Weights of a small GPT-style language model, trained from scratch on English Wikipedia.
Architecture: rotary positions, no biases in attention or MLP, tied embeddings.
Training: a variant of Muon for these matrices, 4448 steps.
Each number is 128 + 24 x the weight over its row's rms, rounded and kept within 0 to 255. Layers, rows and columns count from 0. Numbers have three digits each. The size before them is the row's rms in percent of the matrix's.

# down: layer 9 MLP down (transposed), 704x256, rms 0.146, rows 173-197, columns 64-95
# gate: layer 9 MLP gate, 704x256, rms 0.237, rows 174-197, columns 64-95
# up: layer 9 MLP up, 704x256, rms 0.257, rows 174-197, columns 64-95
down173 098:121099092148156081159161158122148130139142141132132140148111151156128139147134128093134143144112
gate174 098:125157092106138129133154153166143170127125122149197127094122077135126122139109099116127158110135
up174 098:119137140129116138099071142122155137136117138127120120112118163140146139127113134107106111108075
down174 101:073148097153062127143086180141141141168117165140131149136133147127118037149143122118135105082121
gate175 093:135151128091142135096120136146142122138161131154115163108142134110163092097134154114128131118145
up175 090:159097155153111089133072098119129148159180140113114096123138127095112117152138121145058100113120
down175 090:151156126115144135133110110081115083122132122120144143103110094141067130148206109123139120177133
gate176 107:071112114108112141109182127152119124150097107123186141123123128151141133132127167125167114105113
up176 107:111154120183087115151126136124154097119124102121111126122123141107115124106129138127127106117168
down176 103:123167094179100130092156119136129115151146131074149166137113134128141112158089079102147130140156
gate177 096:094130150091178143146128136148114128115129148136104097121124145112102143118118141188141080091101
up177 095:087124105114103103110157146092104109076131159108143132118090160087108117155089163147153178115128
down177 091:121138134135135135159176131130140165118096124113126102108083151096100133103102128147154116165087
gate178 094:120098158124167132121105107102101124104112098161118140084108145111109133164168130120108113132114
up178 092:135140149108118085090099102091155094105103112112144136122122154190177151177162104096138098134123
down178 095:136146109073109125118173095176143163102090172150146137106150124129175117182092135132108101149140
gate179 102:124143124128102083148134095156130163142142110127141128112106045183174108132125146156146106119122
up179 104:163140112138103159095136149076089136126120122134139184159121112075064156134089113137130147109149
down179 105:116128084108126128147105143132128141119115119118097108137123124112120162132113098129109106159121
gate180 102:105119115147097126140152068173132159132135138102152112143118118135135147114105098129091164116103
up180 117:123160156110112189134154093147168119182123139119164118148123118143146158144113101117146124145113
down180 112:102111131145081161138137099161116098129150103139198192113115121164152101113102131148108139143122
gate181 100:094120137109121145163152120131095117136117077122174145150117120140129106128118095111123134110181
up181 100:150098157128169129155115171135097142125133141127157129131173104174128162185120111110128143129142
down181 100:074138119143134128101127140146112145107172114141126088129113169130140111140153136158145140152132
gate182 098:154072141139108129084136172121123131125133143142086100167171146138133100142131160127114130098143
up182 094:104135121119129143202130110123144096132141165128091116121121160154136113132164131106150171104156
down182 098:139108111093137146114110192155129135137155124098148138056116159142128078130140152123084125139112
gate183 105:102132156116121137158122149123097110097165125142117082120133117171153129101121123106124088083135
up183 105:125134148098101138136158125117116133120110105137136100115131118132143134149124116104149121135120
down183 104:134146112121124150153124148087132110142127167118118141096118106162119130087164114110076098126144
gate184 108:121125143095126157105116162163121144119139157122151102170140102148136135149164165147113132154122
up184 110:163110124149141116169125165129133163157164160101144090113170117103100102148162116124124132146150
down184 105:155100100104135128099117085130094116169177119099141116110130130132093117107094143132140163124136
gate185 095:109135128134093149103121115145131153108114121141107156129109141088126151144114171113157138103170
up185 099:112148132112176115149117122142109103122115119144131110119151144109125136124117091137081101123121
down185 097:141103136129091133145109111172131099125127140130129102103100143102114137138130099149165166108123
gate186 099:151153133112089119082134134128133124155128133125113097125105161137118085133088137091091096125098
up186 100:117112145109106132113106118087155080113097155092116138124137164134131154107133113119117135145167
down186 102:150109086132165080103127131163139154113122137123110134132121136152172120135129127126133111113131
gate187 102:145151154141122162139107136111121176107136119134097117107123116096146101152185152122138116145145
up187 098:113172140100134142124136160115073139093119144145113067106129103119126094144118165129115137148103
down187 097:060119116095121111103124153120163133171139157185127122113140100138148110077169127101151155131122
gate188 102:153096153135091115114102108149110102158110114119134160127121158107130127127125135122104127158139
up188 100:144115145096131100130122146118113183146109101124171111115139163058145152130149112139100164151131
down188 106:075103162112061088112121088122166146098154123111153078093120160094164158141126105138106094150138
gate189 103:131118131156117111132135135164131146102129164149096127116149140103145136094057135137107134138164
up189 103:121093151145093137144121108135133112115148125153114124141141140147149154140107127151130102123191
down189 101:130155105136109131112132130149157121134131156130125120133132100155078114121153159102118123101115
gate190 095:109094125117142123130136113172094096111163116100165150071157139141151151136109131129148123108114
up190 100:125118121139148114117125162144127112149111164172149130121151136121078182149123128137095087133150
down190 102:095135141149138127106123145114127117100134117103126107130083133113150132157125093118116102175113
gate191 098:121123092152144116150140135104105096113082130143135111093133173160124121152151147118153104140133
up191 093:131105090145111133164126138116114130131135136127163118103146146114107149132137105141119125149112
down191 098:105178116132095124122114125139106156095144092155180134111171144141109130122127161126133107120146
gate192 101:124149071140097121091095147113150100146168127095131108153126124136114137133134126138142128091185
up192 097:155105148097140080159116123113136119116094142132110137146109121131130097140121129130124127148102
down192 098:149134147124155128097115168113102154104138139164106127139133108098136097119158139109113115154085
gate193 097:120110126138127115128102122135137104138097099166124168122095121131174161124112094131131125141061
up193 094:130155113128120126148124150149161135101136115126108110127089152135126112093137086142172097121131
down193 096:123085114149156122109164168126133112133083055105152096133149135129145119126096103144113110149139
gate194 105:134172109149125125168133111139151173156139127143191159151142135113135146131142123164120114122183
up194 096:116083128117136132133135137100142149154139101113121122110135105103095098135078115159100124133133
down194 097:156105152140092123143135099141093093158126156123162104141141173186116166099093122131135142117116
gate195 106:122137140116110138154118168144118107123084124131084151162142123094140110158146121138086138169118
up195 106:186160118159133113135117120097128130084137155133119125140103094140129105101132144129139094135112
down195 104:178114113142115103135142141163086131086162152128089135120151105128124132127149143089112117128053
gate196 105:155121175124142139154128141116151129132080093124130129114155130055124121158111130121135099133131
up196 097:132135133152109081113130120104129108160112107119131090111166112129155138113152128154084129155144
down196 099:158127132142148140111138149069116148150139120118174121128100159125111122148138145132115126128095
gate197 104:114136036124138147109130118101138150088127132108163158167161138117102125162116169120065128146116
up197 104:142132146134165137105085145137123152122177076149129138178126105175138101154118112095107158119152
down197 103:110167109108158090116087090189126143097163137111122136102168122125142162132173128128118175128152